From a checkpoint of a small transformer trained on Wikipedia.
Training: a variant of SOAP for these matrices, 213M tokens, 6489 steps.
Each number is 128 + 24 x the weight over its row's rms, rounded and kept within 0 to 255. Layers, rows and columns count from 0. Numbers have three digits each. The size before them is the row's rms in percent of the matrix's.

# layer 5 attention value, 192x192, rms 0.069, rows 99-139, columns 96-191
108:160078134127099122158120102084139119130153126116072112146140110099140100127171125106146132113125118084123086106132160158127160125115118131134089116138167104141082096131152147124112088099145103122149121166092129118130144143117113135101119102095162140164147100119112151151144115125126143088
108:131146090159128126134142171104112164140147115155142141124111170147148153145098127109155143159120108121107124135149123133140157145131128143147127102161163095113128115178133127135148120153109111142122109101142092134130128135109165106068151153137132148102100092117111162127125151136146135143
095:134132119105106093122140113200085131133140130136134129130157110095162130102096126162112124129121172088138125122085136116067112151160086134141137150103085125095167110155161131138119159132123114099121137106151156143137155131149134133118133131138161112134116172104114124166141145129118143172
094:115082146109122108162136157100131116129124132109121147150122150111141178141125166120179152164119113138129125145155146122143126150067122121087136132189158136142105131132138138138167124104131149179110090141150169097164163162121135168148158091127159141120143136128109115133112135104172129113
098:136151159134157117122114120174159130132154135153104106159131087082150111132137108103159160152155119109064101080142129137126134111140090128112116136145139109152122086162086116122143123129117140138140115111173173106119110154129165161147126152151122113159094164184146123134097103183153126151
098:111101108084096118115132080126105121120138105098122132099122084100133118107128133094111113095168136089132148146117157108084141141062120105154152166160095133134111087138154158120090131081102185134107137126101081122138125122122083162155113136146132096133151134107128113092126104085138163133
100:094102133145092108167137140144173104104097134133136162111172156135110132103147128066137134170153111114148130158148149133128118125115082132150110119121153103106094135090126128139115087171140091153140115157161155139191124156127169135113125125082142142119142104133135100120117097132140115154
094:106158125120137139083107154133131099155189130149130112124130169083125141137107104132109124120114158122183091142138120160163174119129148173116126130106094133154131078095109128138134125120128111177136149175131120095124102138138130150148128154105125174129122108109151145132113144123123115144
103:164140091128150120145161114175152130124172156173106151152143123143167121159129135153125161183124141097136100140116129146134082155152168135126147090138149113129101109134125140129149135131143177131129103137123145129118089121169099104089128119126133126112124134159119127122127101128115134152
093:121131134123146110123137087127111127124126140116126145115129122081080104101124166151107099104115121080102181113146139131152105151123116109121102110073140156129129107099129117106143095094116123156130145154110126128153118141132130134142164107112066164148155119119155135138116167158092152117
090:126142162139156143115123098129137106096137152117131166071075151145124154072113149137144088120138089138111132158111121124102117115124156174111167148109131133159121125108160163072111115115117154128076139157136141133171143091155104188157161081094084119098154153139152129115087104099101125128
108:147086135099122135122109136168089179144121154133124155168132078115148156137127162169147119144152116122145151139127130093140123133108140099087145135130131158120134133138098138129133173136155177135098124100131127116130146122155095130157115076111090137086146129120150145134101128140172094141
094:127143101133178117135127109099128124107093142079154099130145134158112104127089155152192116102140160126126117166122094178123129101158087167089128110155123141134107108088115101125119171120122112145118113115127158126121186146109097133156149138110100107116119148168136119099141116148141151094
107:145125120106138088126093168173188168148148117135169136141148130116107133090109129127086120130113136131138179130180162137168101100101140130124156123173135125140141125127119092140138147104105116111165117158143117172116108108139112129114120116156114111151153173148123141120125133141185076096
111:136127144131091102150127157066120090105087105140112129131108087156154115148175127089121153115138133118151166106130122174134138119154155101148127179168150153130149136150113150099147138131086149091153139114148134098106099105130144128089130141106150115138090153137123131118133154110136180132
094:103116116135132162122144142133122144119101119123119127154146154147149145156142102077133105092153181077128153140145130096108133119132155115089136127094096100091121110066119121177141118124155199102119127116156164146110166121138115144150120142089159158114151148131122122127151138161077154120
105:121117174128194161150144092139153103108118147144156107161108159166125103142112111134150122107145152164148118131140111174158155150150134106140103168168165124099139163133139134118117109107134112135119123146107135115102127128087149113100143175107096117109178111120131100129101106105114129117
108:123142117111121120120119144154162165133138163135128113143087138111111107084093149151096138166109147106096123118114093127124094157124139137117145121092119133129101141157146125157113141125111124123128103102166175113129148152168133091118122174126065166109137149154133111179134101118126118096
104:141079101147164148154155138147127177140133150145124140127158115139102120118191169121074145103135121137102120095118156133084104148121114152142091091123125116107164109112158107155105151136117126111079167139121130134093136119165083151098127141136133120091111093119163076083133148094130126100
101:116119164116138170127130137160141110126148159160125126144153112150134129113123171154156082130138146132163141144143121149114119155077176125078159123095165134153121173109107136110151109104127133133071126180131129149145128094117159120092103117104146138157167101142159131170120116150163162135
109:131156106150167085144139146180141202110137145185118147121171116087167176116089120135118137185140165141104109123150085161154099140142134120122139131130133125130139114101111115075129146122120112141112134091149136138122136154173149124117158104145121140135116154141117108147105110189138120097
096:162066107154134146143155107165113117120152146133120153136113108206088112132209143103120146128156150161118118118131121166129102121113135164113142077153149111155095101146166110105119155154144146124103119097128105133108120094083131112142123135088150134133124099138169094136132104132084112147
103:121171128068130113131119106105150106103149088127173149124119138136132140118134143102137147117101121114116145135095123128101143113152177107107105153069138129149146141086121137150150125124134137136122165138184119092127118134167095136095104106097144176102109164144105146124123149121119160151
099:142163120142148130127123110098113125123083114105128132146160119109133132095176137128153136174143099082106095110153101112138163149136112107135138148157145156150110110137121134110148113117136156113127123130101157137118137102094131175101172137098132184099087155145143121138132173119137167132
104:107118131138144115117167145141145100090178156156084166146116123132125080113125118125147120140143141115174120112097134135173153105126109081152142139153157099118089117114109140158131128151151100138140094136146146115143133129107134086122102175140158154085135127146145096128116136151116129123
096:180132089103123136153124120126142119124120157108122089134136081125123141140092184105106076137135132146116110101111111146095148123096116115139126094133129101130090137107105118137109167157128101149159139131056085101146113129159122145163129109130150157130100114144140120159189115124118107145
098:146120135139117136160130120158121089138141139133181089138099117128132117158130121118152109093152113170102171088115123120116092108133076135113120106149128128114148151164117122133140151145129149200140115176125077121127087169112105165148104190094154139156150140099129106115116138134132083138
092:152133162112149128146143130118104153110084116155150174086153135116067130115098169130104103125122104092095105164118135080114094136148188127122156116152105092113108115110108106085110158125113148160122169136129099148138126100095152156161123122124108103164108131141097126096144099093127090137
106:139166138120134137151112151176110127129144143121156141159132121107158163132113182189119088166118124115125159125162119093180073145108134158129169143102114171124153118115098102134150134137131124124084152129118125145149126105158153084184117166130162147095120113147139151118117126168180125123
085:142112145201134123128120118114192093110144129127143137112111114070184126120143133102136141092124176099087114154109128143110113130132132113177139136127084087143099108148155179147101123142142089149162106125122115133138119085115133097111082106119112171125120118145099107141121140089118117111
082:118104110125118122167147123116168132185132134137110140156109119137095088132161102154083159148119168133122105130170208097129137142082135095144153127133118167125121114178120115105144120130157118099117101136120125119100113141096151097068127177122119153074099156097167163133112112143119081140
077:149103110137119104087119136100128099099144125085154118143145148131103073111134126147113138117139144081148096111185139144127119109125130156126118082112135159108124149101127157112122136146158090076091124102129160116157149109138098065102127120104134153122098087104135107122133133097138146130
095:129120107129123137142128115119102130139128162150132157089125129129152082137143117057154177139126113127157123139098110119113108143150136084103155137130163097161118080156160140108128152121108133143160108156125123135131120098164136160147171077111137108104169091156157134127084134086123159124
075:156123102150117177126106171139137096122155178129171131136160088128135151114132137137119121130137139104097101116135097137135092097117092159149136090095115138150176143119133078091124098156134156158096139151158078109128107152139139153112137121091107123183106126129109102097161111124125117126
086:121137125148139169156121111133103115121113142151158106134091102146052084153118152103127112154114098189138150094132102159149134121111125138100104132161135145139148122150154118067145114092128074136112150105112097163131167145151146127138130129142102120114133128123153114169117163143136122173
080:119132093095081132135118132150137146129150148100112153129128138109142097124127116124142104123132084141127121126161113092158157155107098146126110163111155164138109126120099129140125121152121136065121166124160173085086131134130115126127128120167154165099078092189182174150118168132135124105
079:145082109101078111137139121109136125104104071114126126150112132146139121092157124143141086118126108105170097134127081119139169136163133132092088107092108117144149154118158164142117147118132180115168100125146131073128119103151119102113153155120123142162151117139162154093117159118135125122
078:138158134117138171117146130171092100130083095129147163090144152119150120113115116182103121089156126097116129149116117083131125066167163110118145121079120138160130127114116166171116186123161138084108117150109102126160131118116083144137098132175139092107148129121167149129137109119083162130
101:117115150141109141106136114159149152144150168101156107149096131148128077119116173106142080127140104123124131091164074115135123151122152108120110158084101141143080122140087129141144132138156123168115122164112102154146108137125094071139131090089138148134065157161136153126129104152094123105
086:122145135124168106118073140178163142154129129145131126137091120136141108087155125124154130157154109107113164130162166097131121118137102146136174142129112095131089074149153159116121151115113100125120128128127104139124107134091133148126116138097161150121100128131137127087099118147072158079
091:158099127177125117160160154170115130128160116127098184166133118150156163093106169149138132122101111134125140130120137120100149155131117139088144153141123143123144126136105151098158166147101074109100150173165107103129116164114139121163114142125148137126159088093125160148114121144138149157
# layer 5 attention output (transposed), 192x192, rms 0.127, rows 99-138, columns 96-191
103:072118120127129095171120116098081101105143154125162137174105136118127142138132150139118141127098151118164128135099144126160149116138175083118127169092105108092137171138132105133149109138107135106125125130147102098114137123127134115112110125139101106103099108122098090110140125162121112118
104:138105133136152105118128102143134135120157152097116124178139112140121134073121123122116148140127070119161154156091114133138188138108133159111139116151109153089117109155100123132141161115176140122126086139127119101175126108095132174101108109115147106169094165109136095135152109148109135109
097:152113140103143127106116137079148145119139131092122127128120083141135066133146143143122148169126114112135158126148087113108133111135174164139120123135122130155124157110090150115142167073152139160126116141103119138094156137138165150119114157131151156106161119121095121118111184134154124114
093:095134093108098101119139173140133101123131120146156146087116116128131145136137119155118137157125094152142157102090141162119098062173126120113116132090068110154149137137133126130078125143121119108164186156101130084117150112113121098099107152108166109125107144118142109167147104122092131117
100:113110128106137147151109132102177118130118129137144173085129109154168149110127137141148134099106149162162144127124129137147079161094136180150117170091116131120127155114136115106116142100137087157073105113109089106114162104104074100135108123083104108153065132112127125102146155128121098121
102:128170097119121127139189115082138158154128135131154123153123129125118102185138120199082108119112144122148122086105153101152092117139098184125075153111138113128120170160105084140148154116136117104129122167128131136112141115173162177146156134159142129164147087124086126137121106107143125165
093:140154114116115083145137122077098105155143107163132107140154131094098169154126145136129123115146112113123070126104136129104156123122120109119168159133149131145093139091113102154158129123136122117113122156122089106104131107117140130184112140136145104143139157087162158108141120135189131120
098:121087155121102090114127092127129143145154110105116091140111134099150124112193116111141129112158133116140123132149153129124111111135108135089088157137163122099150170152159115116141136102108146132161105143123142100074141115127147159122151082143105112134110094170184137119133130139092127162
101:103078151116164126139110159132115141100127177148115134124135119153169095099093135115086127097137116160134157113154086123137179086143119121126054111088150193075141139154081126127131110142110122125102105082150143140151152095099145145135135161144112113138154133122118165123095132140178107110
097:110125120112112114153117085080168163101147132107189104068130117157155129123107145109150093128100128135116098123095126118108140162146128109137154110144097136117147117107119146141153127132116095108115160136145127108067100160154110151109122167121121108131141148108131130123095133082124118167
088:144136121103146122120116137115126142119096124134148137158150133123113119157104118126097114120159109154164099110131149151162100160151087125081100103157135123139150121155155135110112104134122160096123158149172087134106094150110144112106127118090147166160124123142132170106164135087149125134
103:123133118151171091103123186090130111108149133157129114101096135103116161134118152116093128149116130122127107186157108143096096110156100117119116139107134156128117153132179138097144128171160124126158135110181133116172142097106147099109163149154132170133101103156090086159131098086144149136
095:132135131154057121140130122130155102187065134125115148126085134144108125076138091119110158175092141153137125144129193084060132139138120108165154119168136140115118142121126145156120143121074120127095114122089147106112071121128091097150146122127097137143135137118153097104086140123120118129
106:116148182189151140123134087126134108183139084153132128140090127144117222152126142119107105136124130079125119113095126106106163102141136139133094154137140165117110130134130143176114113121166097150101116127106081105116137159086137140110120122138138144113110156110119107158136141144172159102
105:120148080147139143093116096142115132149118136102127135122148154121130144115129144154151097097116132158145152112159100072135124147142114172167125119138129072119121113130126168126098084097137135156176131113157112161139134159157165118140146154131142104121109144123169112136114129152147092103
095:148127132127135167128145123073124142158138127124138134146129095123115135142073164139133162156166135156132142174106148141127151074144140113165149128170125132181119124117166129079158078110115108113177186129063139154151124149121137091144135106156150129125151096148155103138115127142142103127
105:146122099151120099110170094129108097182101116124122126126079102105123100119150142099115162133169090146119130136135153126126151115109109095120114113103092115162132140147100149135164138112104137127161146102118125139124084119129157115148170114101140124153135148118147084151137158158146094184
104:119119122143144148173106176117107138150116172094117153130177111164135173166119181127156125112096109145140101128160127118165145130153095117100119136115124172160141139089093159133124149138118158109075089162087101123134129132114121105121106149127133105161122113119078104122090125169135083135
102:129182126150101150090113094096141080084133125148086109116118093142128130136130142104112095116126136144144168188139145118125165102125119105153127155157083124118122139115082125116150135135119132131118097120122164122104098136116183142143089140125150125140139141093116155110115152135165153133
104:133075123091103136154141160110106117083117133168118113144108114137161148123100133093142135099131110148123102117107088107084117112147093095093115133097111165105105128147141138085115168117131110080109115107137148102084151167117101109139120119154156137092116155140117124170116135139100127100
104:122145153129084138138100175120102121166172124135157134159113116173118144111143185128071102133138085104157142134130083124134094148142145163162106128126138165122115113143131124145140132137118124163093118149116147145118117160107156108122147169100099158124117157123115140111122156133105106124
099:163101126135129124121089105170142163103118170159113134141154121117111162170093146178113159128134125149165147110145131129128128115173138117141129153129026141095125098118082105103124118129122166093145113117153143117119138114123141130121106130119138175097149110127112102144147139116134077121
096:082126140141102153137144132132157119133186148105133113161134104127115136120115158166125128125195125172120095148118139132117167118143116160155159145146141105126116119150132151099091119076124148153139134134120130128107121154102163114175110094140125088097125131158167134109159131099124088111
101:076081120127136172129144120150104112107073159154165111113143103104105143111081166087147116111135089153146144133134161134100089147121126132145111100106129115127143120169132129129168149102128105101128115164066104142101103107143090114142123118165147118151082085150106128092110115138116113124
099:154112159127156100130099120074129130087129140157100147126142104120128138130159126141132164139131095147130136136116120122115071108107138117119127144117163135072126118099091107108143162131103135157136171092098102159115101111122142127132098158128150110150110132106156094119144104148126083103
101:057087130125141152110126148088119136146177129089110143134141102130133080122151106159113132148149183078131120128107112132124096119091147095144117127168129139112134124098136092077121133128169125107082150074133136101099112133083131115090126077143095135082136138121132099118107147101129160131
102:125151112138083087130166110161108164092112147158113142105143148091084119118148107148115129148129180138137113151094136158113107094094124162120105097089112149119118148103119132128106109127152125147120146111110167093131089136117114129100117071130068115152116152129151126116128138110117147103
093:086123142119146144172125111114184123138132161156157098162176136102156125140131152154137106114127142115137121113105149099105177116098087120144104128153139120095154144143157158162096110116177135152096137103106107146128135144101120124095175172103163159148157138123150127107053145113113156146
097:137099141108141165116129172107119123174167084154113169083207125164133134091134105115109117114129110119127153119139117138084125154125093093150124161154116135107112147149166151099146130151130112145138157122158113088153129160110129107117132123119105107173113125115132139147119091126079169176
096:139104125106118109133152119134130152114123120136148127089105132125127081131106126171108083174119135094114124191146088128159128100118177107106150136097151144102126103115123093153120121147110151172130086100121144100129110135121135082082155144142138110100126138115132131100064133112090097146
096:144157078144136144119094138082165090135132123090148120107150162108143105121119131128132111120134112142098106136088086135157138126149105152120127102160154116117137148108123144101159148128137151154098123139110161116147104098103170102146125134157144125164157118133137146126104138133094139150
093:112152113144102134086121140127162154144161120158160172140094131122160112095110127116094113125136118119101104176095163107108118158103093122154141123125092121152116163174145098128162108098117098145127114139126113198149166042142141180109105134123103131139140118139170100146082158126128148120
104:139076172157132085148139116153123092144112136120131129131149135152115177142132119133151128100112164122124148118121149120140154118092121158116137158137093147118175132131111144112116105111107104115103112100139128090140087133126139143144132164155104152149095104111061139112147161148140136120
083:111122118129147088084122084083158131124109140144076125109101142079162133112151150131194110099138112148122115111128123089108112158149158151182083161129145088092137119126152111148119169099171087143167135117098125154127126117139125134146184122153145118127159159132128103200147131124129112138
098:107144102127137121096163137156046090146138129053096116120142156122150135068115158169116130115135128144107148167159120118112101116101118175131101110119170119140167189090139134153136172134131155107127128120096139116071126115152105146137139097112086122141148105119120163142143114116170119102
093:122118142161092167133123115133136138132080166154124123148102187159144080154151141119115144079108127160152136114130141129130149113126114116056141092096049119148158160150090128111149118124135130133132143148145097124137139106136138140129165148101103159132130150120117134087149147130115112156
092:123132173141111126112137093150126138122108161125134113132060107132145123163111166120113145143141128110146146151127127105146093106124138132148153164139160149060155124127086081115121136085166106129101113119119105115106117129155094095082121129068177153152109148162131107117149165165110160131
089:103114131075121133164103154127152143118158099131139122148105117126121112109147135141172107145114109180156176128153125129111096123137112144136136139114113094148083178149136118118105147172141106107135108157125131062104144140106140106137121133082118147163100147099074125118115157174106122085
113:160146131092090171093125122136111129115115085131080101134125101111100140097140081176141106127115137139103144146082099143150117135135161162095126099117092125150165130131111155176110116105165125139109142159119111149123104120130128144148089156144114106162150166176097110089126136106112134125
100:099120127125064139115150168131152123114153123094109133154125126110097151095122110140127145149125154120090088143092110163116163136142125104143104094111152169142150116146116162168116147149137092153080122149113126129159101169134085113132183101136118132155119191185157127133131125104122149142
# layer 5 attention query, 192x192, rms 0.0774, rows 128-159, columns 96-191
069:083149132154129138156123127128116129134128086149124141112093109145088197093167130125151102138136129092137134146108156077155113081148127125102136158170159109103135153117088153136095129133102178140163132115159128166056173155169118128127114110104128126146117151131134103155085118139178132135
069:109111071121106092120136104084141143119130158096093138143088124160128112154104082125110107131126095176120136152162136140092112131150160145133139113130118141169130089136156140138128109127186081119092067159103111121172109114099139124142163115133137148115117117094104153115125135115096148086
077:167124111116173131148098098190118074105146083116108148112142134142122084124116144094108126117104085118178125125105107114108142119109166136176134133116141116138147124143117183109142135173137154156132127150134136140151129130126078130142114157123140087146148134129159157145127118114133078149
087:095163152115105095142184099132135159168115162181117135109132116122107167105180085127138132161151106155120145109124167136126110127131131121088159114113139133079122068119110109144124134084178131145185091138137145138153105143143135126161083121130167107120144101082127098150116136086113134135
086:165090143121163127125119140159125122126118156079100116151139105072147142099135069144127102188093142158117114140114136114126119133177120122137137161131083105099144147147132124098144134143109100135145172174129112123137098117091125124161137123128101148097142128137166202146140086105126115151
093:146143094141152075134103201104133112096091161163132157137143084145130158117116147117169145139162185148145075113139107111151107121107138121157117131150112133179160151159095169123088140121186121123130121153119122130157092130128100141112144156120134150110160112082116159107142131131061108154
114:094142161112080114122138100102105121119095165180087141100099142110096125132144101154128134155152128121113134143128115160154143140150109090105137129108124173127120114139139131160116116114166143180134117158106130157116112092112135114124102128164150128137113103146115089086104150099084103093
084:169087066133143124121125120093140118114132154156128101130120132142122095131125114084146097122115161119119131126081118120163106121158133153142136139119155159131131158098122147105127140148131128176093194134105100131144170143094125124104130158156112139109127119154169131075125110109120081128
089:114103150120136157105170085119138115097160186138122089134149127117124149161112119151080120072124168131161128160139120132078111149150139117084160145179126119098140116123148117134126105105096104145120157077133177109066102133125188106145122114122109081106103123128098160110141110121119123106
086:128129130148146072139086114112144126145125123170157145133144113153119088135120083070122139137138113150120124147138130117105105150158129118134131109106126108120119137175161112111119116061144142103089123123150138167125111108135135127129148154123120135124138101118092105073127159124124140152
106:185153086159143117122092157077110132131163116098124107117149126140118115123122122078122147124144139160098101155128088111124135118138127113110088076115151124088143117139070136115118149134133076114107084129158136128156111125099105158134088091139118144138129128119159139101148143106132153178
106:119138149134108126136132103137146129152107159180131109164110113128157103132150109186102103107100082144120141112102134102154147159124112129104087104136156135106141130133103085094096132050123108121130091110112118143164090091159189108128095114113185158136115159101113082100128129131134140109
084:158129110109152122103116069107155113155113112116109108157128146114155104099123149111131115085154106131117168128076115097117172163127164148131084139128141081112125099131135134123133145148117128099132099108131112099148106145149112106145102113149137113152126139176124145101145131134164141096
098:151135052130123114118131134128104122081188126101116146096144168153116090125116118122111156105144139123112117090123075134133088157086085088101162165167097124116133160088102100112081118143125119162099134122135148132134131105142115101129115128139123123155138087147127101139134137120142125082
095:134139166119086101136079184108129144110157162110087136147129113125151130159114094168142116129147145102102132155122134111101141180123135162118193121152170123125123113090178074122117124152134124129108093154123111147126107157156139144147138143160156110101105121132108113163164148117124134120
100:122071136127104167127117156134087075144139109145132103106104114156105123156119153119115163107156159102145097085170112132125182119110135152108138137122124145160134111132130173127148119084152146110134106098128116151098129102110090128157115136102132148125121107134115153112155105090099157113
093:083142165153136125138142132089122125193096127142121098143134107124096153144126089149151107159095083117125150155099175129156092131137129131138170152121141164106118140127106123148151137041172115093112118119150103115132103154141125158133121091132136130131142101100154116129115140109138163088
088:163109112087152154104089148142126121072138108079145139133148141116135104133106144118105170114154149126145114128129128107095157096107125128158096162099135062145170108140130127101129111166060086120135108120104122138122156091095095103083165164131128131152167154134117099141157123144130139147
091:144119117118142175147104141135135093127107155134106098151119133088109140117120093154122103138124109139108140141092132124165116091187115125115109138182097170097082137124107147134135139109128151130093163130127118136158109122121149141159168122140103110106141106223151204120123107128150140117
098:124144106127133144169134100157096136106170099135139140107136112146108103152111119098102150120124110137159165102143132139111171093106115128126095127184108137181171139099114141133143125185101124093099122125109142105100139148126115157137169127120128115127124171107111138186105123153169097136
105:166125169168127123100138128082127116147170150176092091142113130071143156142138105105165118127123130131150100103111144132145108098146114133137166130190124154128116150112111094127106133116117129136173161078161135131113122107124166149136126133153104122127124107141112142150148174108168106153
098:174126105143162148121139135139139102131154107112089112123145156107155108097095096121169132142109120107135158148131111104119113106114112169109100134168115115108177145124110152130150137135098182142135146110175112114146132119157166150160121162156141128118123106164143161157130126112116116160
094:086165105105105114142169125099126130110156110122190123117182125145116121158131126141132162132139133143138097087145129137155156150086105094125103151130155138116132154133182112130123174129132136093153092106083137108106124132107108104067106120149136127138143118064150144129167162109149140115
101:144111132121176152075088115117137110133122182152106106150132124097163078109137109114126141141135106122111114110094102134164088160174145119130174126111095098095102112133178073123137113085122133132180114128118126133132172097102155150132136097169132138138127067141155150099137157126177149150
097:153161130116140120149116109104195135138101098126157090130106128136147155167137092133102119103145120153088121172165151148109134152143124088130129130151151125116153107122130117155093141155127117122117131148111149095121172173149127130135117090080164150123126147141107125130169112125150151115
097:143140119112166120121152130109126105158136127097128135119150132131176126137133143122097113168140103086121139152129145132154111105101093145084089136121108149081151174118112165129146140154121119128117146122147102062139139083096120032137088149171111131114106136135112130113103106098110086129
105:148146136135135133109104081119153151118092162137151113108073148127112152155108145126110132157092068141141149133084086148158151142136137150092134151099120122094128128104126117167144076134132120205167136066130127124151138104095066135138146145151153110168160115128140184101127207121127187161
106:087173131139099117177151108133111138126082107118144138130123130123117137173110145122125134115136116131153098111141182079100159092124175161132167128184120112135115101180148158098136140110110122125109146136097088103106148165133102130133140127090158136147104173137114105131098139107108127134
099:140130137143155087149078136138104160127091143133151196125120135181115129126100162112127114109143113132082143140149125140102163119147135120145144109126100152151158152086132090100147139115123140162092165167130096089127163133150106163111137168095146103131122121140155119111115138159113120112
107:116113140107096083148133128140127155080062132154107138147159117145108138110133106148168114129145144113137135106146110092130128115105149121111101136108119111138108106114147113170136164135156117107157151147130112162113143157162121153155093050117122162132137126096135136088190143126142118138
107:097129155125079176095137144159157164139109115119122129155132147131093154158150145125118126141128116125084162119125106122096131083097091073137157139119090158096081110075120131104138143128128121098133118123101118108127066154103117121097134110122092102145140149097162136137134121118127143108
097:115131079129094138150138114106143141146187112079151104143163119127133141173120127098099091136135173189104133112129136133136123134111129134160129099111133104095150189109123097121119112131160080122091125080161169103152178128091132143095147148097120129115118140126150149190069098103149168152
# layer 5 attention key, 192x192, rms 0.081, rows 128-159, columns 96-191
073:161100117093110124119087104138153154119136147127158114139131171163128089145124146120122139134168151114163105146169091129151186156102140091109110141100110116156095072141139137102104153104102080102133100121096160137146147136096138130128141129099129159161109101113160142062117102136119126125
074:113145160131106147126133104149128103109106126181090084118115086101127097142141132086144086122106117123099166126090119138118085152163104128132126139162153142109140144133116142190143090157139154170157106122137099120127128115155144106131122147124121094144169113163116144111109123110142083148
072:129094101133116107102166142103159135143133146114151142156119141147149150126112126132119128113159115086149135123151155109101141119122127126145120088105123075163140103139192157117146111128109153099080136153124149103117091151103124127120149117122151116130154162111119126142129112134099154124
072:127133127120129145083154139136129124130123124092149121134111146072120153099147111115117113115122161135109116156106105095116140092129143149144127135129101164094135190114088122126140133117141166103163176099151094112092154150101128097115144155133071151098133112167155117112136145104116116153
083:101127136133093099183152136115117106120126142141174117140130120185114080136117116164158131090131129120123154156140092134095150136083102161099148093112119164126115115156151131131107110110146178116101117161107136171133137128165146084156086142090157157101110103126141123157133139103101081113
086:131129139139140168141107125141134100124126111115121145121081126138128127128144098101051115127136097157082148106133121128158146083130154118106141067108109141141163121113078152094133148127148140116112108151138175112210105127120088130132095130157157092136176111129088168159136151114183114100
092:114108121111128118108126137121126122103126134144120142152082114123100120135105153084159154119129102132153172133115127112103160112103134173110139105135144107143090085159098162103148116127120124100164139091107143104109147114138118146119132119119175121156111165105129117074123089116073111148
090:120139137148130105167137117162125072130093126151103159102139121144143137127112126090124084168117129113139146081123120139122119135104112080122168183157104144106127156122178128126110138139119132163102124121081136132084106069132114141120097137153121127166122126079119178120125137104132116125
091:141120130130108145183118118105069123150133146109132147112144112150103157119130126105126115121118133182119161143153138102126143143133140083123086135096110124136115120178074130111130099117162113120109105162117109136112139174155104136142115124162135122056135133162148105129093082146154150127
086:071092143131112121123110103135158072106131118148126139136125116114127108170140141115125149130118160152152127099139085137138162108138132097072127124112107149144108130166127133124119125179108105143110117146092148187122129126081135137152093119152126138122165162128140117143103086124169080136
095:112123168069112120165170100149128086138153106131118121148120134114129149121138171114138119115140127119137150108132101169119147130133155117101110172115119116081129136137148167162120196145155154171144121141127146130103116110065119103127090145153124151154160108143136170124127093125075136150
102:132083116143158117152067166094129083109135142163144137147142133124076159129077115109100197137150130169091107167157083109127107100145150133105140113105098098191159111148137116152119124142166131097160161119116119124135129129122075154115109114121134126087155096079122152162137137100116135127
081:136083130151113141124038045130130124167132116127127110146104109124106137149167128114138105126138113145133114170130121142157156116128150149153169138124134149102107113135155114133130151154165145134116175127157157120133139106123077108125086124130167141135139148170165189161116136157105117161
093:091165192124118160159163133150107064159114108161108118158134134138155102152109144124200079140116156110154105150150161154144128130114147133151129117078118126109131112115142128130137131115139127119146116093131148120165150115104127139115101145142133143123170095120130100150129079103137139179
094:142133165131107113113154132128141149107143138188108146131167123110120129108153140142144146126160134111192118134162111133153144163104116146125088113107166149083140076128100105166125074100150143150141135086105110184099139153155127109109140114127131154109100121112079096110161157124148125109
092:111128072154157183111088142130128114100151121132116139122149113181124107122120104105091132069157105139105172135146120152167151088102112167136095107198139106127108114150117141115117113105151170141133094164115110080165136113101153145102114083155199112141152138123149125121131163123153149098
073:148125081159140152137140122104164097111137087111086129120165135110108152100098125111115127165111124121147131133147145112150128119145182140128134110121121161103146140113104129108082154154125184097101167125120160084109144090167127103150105100162090129135153133144143140142138115155096085135
066:135107111147110129118129150145097149140113127129124135133121157169130124155122108153158127125131115168151117102165107119089105129147086112090084136094124071163148091117184143148128126103101118169123091134132103135132108120109141146101129069143141091161130174110089121102159128112121154086
089:102143110145147104198143094107103100170184099097136176134138129158112101122137121112116123162118122128136063153134155132122158090085140148109123109100131151127129130117116137076126126110100150114100155114143118135119140154161114111156112146123118136103112097107134059156093122113138084106
087:178118158076151112109081150112130156134094120118155101148101145125155167117098142125127133141146131148120152127083121120143123104170171116137112126078093118124109100141082179137118116118134102145124102171129104110159122114101123109161109113137180099120142130158154135094121140115073185110
093:109118159100133123118145095153112133195113151122109179105118125111137125131191138121122111103106130096105148129148142150090153164166120149092118164132131137112128127130086086084150134133113149120146168161171112161114145150148136118193094128146085160122112095151126135136105074131156125119
104:096147120118142101122123096107129118155131108137103150154107155105111127088127184111170116127146158117127123148152140183111149110123120096130182114109127159133137145130130136089113132066124130144159121143112102170146137106141097136105117146157156104178116065116150141133092142154132142136
102:151142122136110113125080153118127110108142097133117114158158088100142110094081107138144136111112179157143128136132125150148132100157155128167141111114137117103143117113138150172119137174113127127136102154104110114168091137120125157153106092144138115110175140130120123155151130130106126106
101:133152129160139130150111098160126116161136132129146135131135133117090120093138131116097137120119117118157094073127164142101141115121101128079102114117127157141107108134123115112135115100134121139143118139108141223138128101140149150142140138116113180111125116169157145150099081117150122144
097:154118158117105137169116161106108089125154083137141087123118115116121131148138124186166130083146156118118149125134172139145144128112127097123159154096123083127111153148142094093090145143106120097171117139148103170093106136146150124130119086118136158111123112118130123184134097119143147161
102:093139135106150145133095155155144145124131133123128152147158139136114160151167135150110101149155129101136128110168112129084135120121061146127108128114138194115136133135172129097124150152131077084129142109148134137086123097085111117132077104113136089135141162117153127171123062167128100125
103:124160138088198147143129115130123173132114093133154161090112110110116121115101142097127118144094111143176148094136140164102112134111182105149124200096132128148081105110114164107133123171121116152147148115118154159145130130172105126147136100125146119130086100101135137148075100136132164118
103:175107119129066106122119154138156141103138101147136130159124102117151121142099124107115118098160167142105148125096115104151117120123141083157108154129137119189152141143141090150095112131155057115119129135136105119119174141105143149116141137103121125151156142169108067137163158141169159179
094:132160132117121129147153174128094124118118131119168159186123127096139117127094155121121086108118088123154144078114160099133112102117155119153074150121115107130152117146135127099130064198142138127128115160122111136077112129138123106092163107127094130106112155123133111135156104093110127120
104:146138158138072129131121124092123092126146089117107122131118113106122114141109159109149162112143120120131121140131102150150139117119146126133134101144122116089145150117168134117140110091139125135078077167157181136175082130149161143140137101121155181137142080134118089114158147174144129144
109:162124110121109100161143145107117164114110107124128112134185098133132168122076106131155138160100168171141116136185153137117109102162112119146125148128132140162124141091137121145130142139124139138071149180118156091158117146123160146123117144155105144099131177102098158133143153139078121111
094:081107157120176144125150137123158130137152127146099127122156155108127148106123129148124130167109133146083114164121120132120121103107103115124183148126169182097132136139150125135127146123113123180114147149078129124141129156110116166102113129125150110121103169149159113162148072116130101080